{
  "n_layer": 15,
  "d_model": 384,
  "n_head": 3,
  "n_kv_head": 3,
  "head_dim": 128,
  "d_mlp": 1920,
  "vocab_size": 8192,
  "activation": "tanh_gelu",
  "norm": "layernorm",
  "norm_place": "pre",
  "norm_eps": 1e-05,
  "positions": "learned",
  "qk_norm": false,
  "attn_scale": 0.0884,
  "bias": "all",
  "tie_embeddings": true,
  "parallel_block": false,
  "init": "normal",
  "init_std_qkv": 0.0163,
  "init_std_o": 0.0,
  "init_std_up": 0.0163,
  "init_std_down": 0.0,
  "optimizer": "muon_variant",
  "lr": 0.00694,
  "beta1": 0.95,
  "weight_decay": 0.0,
  "lr_head": 0.00474,
  "grad_clip": 2.0,
  "warmup_steps": 200,
  "schedule": "wsd",
  "decay_fraction": 1.0,
  "decay_shape": "linear",
  "final_lr_fraction": 0.02,
  "batch_tokens": 32768,
  "seq_len": 2048,
  "doc_mask": false,
  "train_tokens": 385400000,
  "steps": 11762,
  "dataset": "wikipedia_en"
}
Each number is 128 + 32 x the weight over its row's rms, rounded and kept within 0 to 255. Layers, rows and columns count from 0. Numbers have three digits each. The size before them is the row's rms in percent of the matrix's.

# down: layer 4 MLP down (transposed), 1920x384, rms 0.0587, rows 555-579, columns 128-255
# up: layer 4 MLP up, 1920x384, rms 0.143, rows 556-579, columns 128-255
down555 116:127042123144103101144090144126130085101096119179095138162162142161118137165133138118126151104024140125129207118104095101061120167094171094097164132107144121126172124150061106090149122102137192109175060197123155080164096126138145226111136112150131100117095139137067180134100111112187146129113119142123118115148103098108120124121176148136127204101127145135122142101135147126134113180128
up556 103:237140141107135115169121191110159168091107097154075125076088152170114078141135083062099098150163097114188200178150069111093135157113119147162134100097092088109140119116200122104091124112098119136144083109066167163147066146139087117145136164167119098138165098105095098097139159094101182193085127143130154100100115241130094124086153147134179203138096151122110127114098183143161143132137
down556 107:100126147152068165221168137102153074111095131118151121084068130113073134102077097124171106159104105050078063162202130116148095138170135143172084150118109121096102126117140182143168124128108167114108113122069115159085156093143139095151108163148112122130106143185160133183109165125201106123128094147216165186071155049091156134115137132136123154179150175140144115098168117115118097163162
up557 102:094183138129152138137115139202135104160126112123177203082145127119113112102193170121111121198163131089118207114160048120151115136104169139115124104128091118110168147112080085134050098123088124131201152185163227163114168101190068125106091192088171101124110136177159117100127159125145158136098102099113083138117128177118215056205110139067130116175088138151125172101133079156140144154104
down557 102:111138136133103198096074119115108164178129170115158128067090124173117173176187133116164150139097086141137154118112165051118135174115100174133134131132153144112160143096132137159111175135131106051127116095195118155123101154124104098052111082176123058112129148135175134153156153128090129049167149133156142188098200162081108145089130105099086107166144119146129132076175127118099160117102
up558 110:105142096138130132110089084111143092124104104041144109109123090113130098069162153126163133080126097064100174120106115110173124152089102151174057108147146173114209150123101104120154090080063110100151128179104108125085067112169121164194161151161075157100137082158126117113120152134116162142093151174137122086100131121106142097102162103143086139086123155149132137144101118134064141153132
down558 110:127116121105102110109083122071169174119141108085116085152112141163184150126133199101164170147147092132194168131124084126076098167138094175150111103154121130126134170106081135142127159097116136152077098126139162136094083159130122132126107139156099092140135118099074120123131193136144109132108136148124081176187160127129113132142128160148097039083101123102141176088089117165128128143144
up559 100:072133082108178148135084063124146142126042140109153155099149092167114077157107126140135093084097123127159143154134086105066123099066195110141201114184142094134138116096107159137098072129158145105128136127110089112097143142148102157126163157191095126131123145167135179120133102086145114157137102151115154105089110100155137161085101129166156132112165129144221127122105138106140155125106
down559 103:138147121134110069134134131157095127161157122104159124100126131097104175059146098143132108132093197130101093151173162104164062177140136128097076125140110158108121158116136125112101109145133117142141148060080114164122140088113125174109105090167092083082097080088095120100092059117137125124155106153130104144135133147126103138104075117162120054120136152116115134175128171136192166152140
up560 096:069140141063160109139142123126081088106166087161109148056116148129097138133108073135144115134098134183129190146125100139127106190111165123063183176112098108112145085209150125108141192128137100160144182098156165135085105111139098192178129083164164183121039096160161092193188178143117128074091133121130120111081148136129123125127117130131176173159143097141121113133100096185193128153114
down560 100:133142087137099097101072173148122145150108165118120159103108179132130176155180115146141120189170085163106127121121147166124173151138114129081097161095144130087096107156100189122103135104153160117061142137124143150122200128103138122153137115144104109079106110110082108119113158146146143094112069116111143158089183132155193122130096129117137140157169100119042086193080148152143115158124
up561 103:106160168160079156128144106132162081129116200136093080115103159173193137103121164127089153130125132103085117063172100095082180045146137080117106089137129188122116131101160125071152137168119146119132147159084172101116122117172125078113140137110124148138166108168130120133141089120137114152158141126163178127098142161165093106135135128108142136066123130150137147054084122095091148187125
down561 101:177124081120159130102109127137143127131133094177119101109145131134133067082213120135142155138144150140161153154148119102129106120203165113149062061067150140082119102186134118064111132119142113112109158125103118075165115149103116077105084144127162117123129111111105118139131116151172094111124208131141157099109132192149082129089133131122166116093125122150071149127169109091114135156108
up562 098:115145088128131061099148098076177130135170108141066104105123114049130106152228151131182079073141151160162181158142155215112154138129163103150168146157094131082156112126105128127141165159134152138183116132107101128117043162135139191122137189128159127148125141122102138078140131108088124158117077120070132090172082107160129143123133081183172108126104100084104140131137112174085092171154
down562 100:163157185111131161136181164081160115112107084162144157109127120106118080101089132131107092191150088143094075169065143099123161088131103121064145107154137150122142141134105101147087098107132124123095131068103150077016130045137112106120133124072134149130146088137122109144081113105145154169136135134088105160132098171113101097125116031159103041158174160166120126102189093124111136117117
up563 097:090133101138123164108119096199104115081111090106087114096115100195130112139149084129152144127119151103157126118105070128131104080119130070083090172090104108176153138121148058178130141126138157173192137107072143117099072141178092148108050111171112102108125151136136134184143149096125147139083132160137196176119182135108145172208116087156111147174127152106099121163140079037168096154121
down563 099:061059149209146210054199144112165105118139115147102168113142115138158114168154133095160071103118136107080110121118180122074088148123066113132167114088177085121111141135127130204126162125075131111087163141209131115132115075093096163160154113106150174172162101140197104087120152109104128188150124114110117136024136136149191120008112128093107087076132092112145142114136158154154149144077
up564 104:168126154101134137121082064108108123191095150132119106110162131167095183165176140155146123156117153127131126099096056150143148142189165164093111138127128140132124148142208139142089164095115137093159127152128121132140190150109143122127130065146155134112169107113086089137125133083094133129119071100062091155145145106088140136084129092140174068178154138135120124176181162061078168141105
down564 114:168157137131099133198128151131108114153122117123115077132157143076129108117127092165071108120122148220092140189110187171113087058144117140142070113120089110077107147166104172171116166139134096185135133124132151094141079071122137144170129147083060112124128133143162127185098085193092128129141220132153172107119107055178132117110122146069104122179158094129106128123146111108146099118073
up565 095:112153098153111097148109115114155144136122091178141107165109150132124171129112140147181126128193066144153164184094145192123153151123158118109157128173123151107093077102141163152099116153119139112133112185116131090119128082157134090085125082132122154139083139082139092098158098120092096113164123191153176106086140172076177128126087120089107123160119123079158099047089155144106087126119
down565 094:192119077092117141136146158120167176123082142122115132081118143130164126162080164152123114180113177106140108167112154110175118112193164073166113144105185137158103091087158182180163150156162109162113093103070135130080172175171113133162153105145170196091092116141101089130140131079148129143154070116104142159139071119147108073116085135097175070119091146187084140151135086128150122122109
up566 098:108124122134116126165123135190128147165132167149116121117121117134112147144110157090145076202131128093144171101124152134084067151177172125149109113171138119099135160105135128141077123102173111140092090111119138140105141163147097074124085160132153165209148157143106104071152129145114149157198098099060190106159116071062087121118172084117173164145117087159128161099135152104125133124124
down566 098:165183162125111167096053141139158175111122118114134154135103092100165089145101091162124131104119087138140112117119127114095139112158126155131176147100157174146083132105085107084170108155086133098089146137095150119150142125119139154178109110156197097062113114143104157146163096134097119156138123153114112107208132149108130138145131159085112144116147181136140123196127045203156159067153
up567 102:114103157167141144064145100145151205127115091136114089157130100153100129116112066111124130108105169091135134155108120151092134164160148108112107122142092120155145133111108133151181142174069187113171134161199114120098148097157096135126080142117142145168177062151105154113137082090146147162142148109125148179152087111150125158178152152114142092097092092112102117117127177122082133093165
down567 096:114145102120134157170090084127121109134131167097141175133193162142126096153152126123164161182154099129137091160138122176134186120079056071114154092122184083204143065128113137161169123036126081084154173082140132116115098114113103070107132103152127171103153131206186168201128142129125122044128081109159149098106142164122124136121115076119136107160123155081122112134111128122111103119144
up568 095:118023150119157127104127115129146121158161128121112126114126139139104129146111130149201118104158157110127119155127053128129135115110131131091099148164097183113145189092139148167152101122137190145157147187148165130092111112166141098181112103080116119127152137102121101109128115095112177103074115099103138157113115123092166091130126102061154130137172077117128116143121080121100095102130
down568 107:155135157083152097159161171108145114083159105153070126085055116093152143159124133175128140158094123122165133161093117140163146198092111085143142169152139099183087066106121020104163157132147109189122180047033137123109149120170062088136131089141073093185187198070138182125116141159117137104087129142173157123126121094136109178161164120133135157158142115104112102132098083115155160120152
up569 096:146113099141134162119121128213114111097132136140134151100127166118124123103144118131082092101097117164111133153082141153073103117148083190112195148065130094151108181093145168105122139072104169097145139084142180099189107207121128112126056084141155129108124162104134129066194091148106139192138116191104069169150144152105152190163114096146185091145067168111074142131121109147092096095153
down569 089:151107108140178160150171153123126123172051120062116118124143141116170163117178145114123131116128066082169152096112146200102181130138130134094100079164121145107170104145126070092150119163151121127144079165133120106133125090109084135079139226179118151125114136045096084102164062109133107148137139125158165117072100076135151087107207165085074149090077104149102084133146137085117119192149
up570 097:137149110097077182149103098178133137160181140195078070148107111130134129144105106064199084105155142127139109184116108123113119090137099075091114136076139196120124138095072126100086123087073152111122150127129188149139071176199077092102164122110130098098109122123093201055117111171123091076044122145105080155109255175044132149182104164157160115143121134085137169119093164103093149126134
down570 101:134174162129200141139060166138120147085099128116155116116144170156116094139114132146178102143169109126129146211151118114142148125111131148113187115155172130170140141158146089139182123057124052098196114124096128156128124124066174145117147128166099133103098109165169107132179107127187102076109109145151111106151148024100174115126130106146147154141141072105121117107129154136067125078090
up571 090:136176167110130105174119085132169126120101105177152173132107114131125115200094109141125083101095175127091110151114096116140150115090167124115154075175159092142092062151095092123043096114166097107130129108160141105111149096041104084109122078173053109180128157130209195134069115131176120155166127073163145128176142123088113137108115169105186080120070133177165064079146101072115144138159
down571 094:157100150098117122115095178138194158155141135193167111119097137132178068089092162141104112146103156178186131164162178074154096119141201124110114157103159127149145144128124106139145113089106154100143134147109121189123105111144149116138142123127084124176186153168117077144127064180122148109145141165177110109054132141193161142121167094151119117174136121087135113111070113155139073150106
up572 106:121127137113174130105125090149093109109099160104177098156090102100115068057170151123125130084137126123139179177111104115122120100106074052137077083130075146142121180171175130152148139170177133112110081167075153116129139139155109145142138150126105109153123135066214157120142126092148139108086127122152126167129165120088138130086104160116082088163132159168101158095159143128122115120180
down572 107:129085162108128103138122116148105159163205098145130137136144120156133144131098106193118084045134111131148113151100111111154102092134135141163151121122136158150123180173143124134101130169175109142115101159097085112147171079138119116063154074197123082098160131128137179193118128142166068131065173197146131153077112099104088093159165128107090096114107103094125097111107105087158092074123
up573 106:151142125190123142150153188122161115172124102144111155095149135129091103109155068167184136047148076056150112130082127154136138166159125108066163115135185134209124133117144138130076141159095179111091090148187107130154112132118133197145095087142119058184136088120145139064166149133051108123149069165130136136062141140154126112070162122125136182100099066088165095153154114147137156113155
down573 106:089193138085112074150116103105127077192126116086069127146129171121124110132103178184179054147132142071071135112154126140109134106141115133128109092124149130148133142116179089090175123174113125134077158140154128120111169156136093085160058101136129067134141171100134073135166083160174140210105144165139129123125161130088124111152123142156081133108174110160114096106096101143094103148088
up574 088:166072128157080107177160157066116154140161068170172126078114122126092130099085096132120150101125150166091138083130204137119126157155091106154115063226142153159122151135137131184146144094119097128107121170093096146119120111095124105119142176141128104134116150156156137120058142155108137152086106147164172118051086182137151112141139175153175118077078155166132147131131136124099102092149
down574 091:134135194158107136137155167145127097176140102159079118109104144229080129151101070150137078172108129128147139080083127114140143131083148151179091138147149116130130145164061154154097163117134114132130089133127147169123093108193079130161164103141157156175112131081134201094164146156113122204155054144111144140131138096100117166126187054133100111146197078195138096205095090119107145066131
up575 096:138132116139099070181171108110174148163087121118059119131116167116133128196170126090119123124166106126125145127081193086167108113196152127130098112184047140179150127100135096113088122066121151086096117091130097116187159084074075159118125129143109107161147094108134141163097111125152110079137138137093117137131132130178174139107114106144148148087222093136181149194161127074142083138150
down575 101:129114076106152119097120086108102170099179149161120094064114098111211129090080134108119111128137190137130121165110123114123114090119137112145152131033158138098110126137166122146112161101163108133107143128121090140130100206122162161145108173084153156175157117091125114112105098231087110132131072169142097156151168136147183077059101186099120145119138079122109099125109107120106187124157
up576 103:095063141144155135119135122202118115074212131173130186100176163198132149100142110080169143129161105159132167138128105113125104118148117149147142121102098213154127149116128101114081153123133117096103118089163204171099141170165115173100151115145047173157143115077126109097115153099109168094133069133145189094097172174161094182102077056088111110082142156147167146104149171161121122150173
down576 103:072108157157127123106174177134117125099092116092151169116073082133156091125125154168110132142119160116130122097150144089098174166132159092162196127173082105120150103151144104109180138161117142129091173181106099096130108146110147157094128174108106111137122082191110147105080161152104162162105121114150178167181098114048138200130208094141134156152119189169103151158109123140144133157138
up577 118:180167138102160125140115107167122040097125100095107132118119104092102137148166121129146122062080120144162105106150149142141083138124089135146158092133094147139093173182155158149133107159110134141095164123108133075139093149188126154103169101143157101102116142121114153163128150126127098071144135101100069149180134098154151114189109125115155141138129090082068086114120077158102158103166
down577 103:148153081155123103160191140112133089140087082124148125171131110167137139123148145102189178122114114102106051115139157164165123103181108140147103131102155143119168155103120091176116107087092138131143165129154103201109067101122170100096064123149143114081146152094091161123083126092073154119092184118129113101037106106101114175130126166151144201127146158104063095100153119114116124128125
up578 083:151146132075139147124112130165164102098146124148115123118116147092111143114126127090126143175094106163173172079132096119141104167084094081197102134141056127092183061150098154196214158135191103177188089110126158102073138099173192093198147156153161139079141124119135154206130113138128106137165175109118124134084135101145095056140177138137174087105129102085149175161098133114181123151087
down578 084:134078137135132133133125118100133132099139070055154177158092123140084113124088131198102116133132122148146113151057118134158150150184163120156132175126186105158149131112129083134108125172097102155083099160069101135128168149087122167156159097107135149181162135089091078096160135118170150103100128099117123161170171073114089143075125092114114146174191050126154136082143102085102102136198
up579 118:159131098164140077137119158181166059151130159105119107169094112115123133160191169111100131147167093106088062141172117088102091115107074139096122169071142161103088130128105075115210171144119139146132082151072111133104119153120142105134074169151143122180156115117097118188090195159191116135110065166164143045139125076154112129181142083128127126112121090129126133144111108151137165133109
down579 115:118081110091118213074136115097080096119171146170102119158136139203060109145081152113110148144110121090166157155101102112099116140125077111137076127132165100113164174076098136177164059173171185188112202173137202192170142101104113121109092154142094102081104096210150189147126084125132091090092128071128120128151148122071114070111173128161095148142156097094144147108131126139077143108158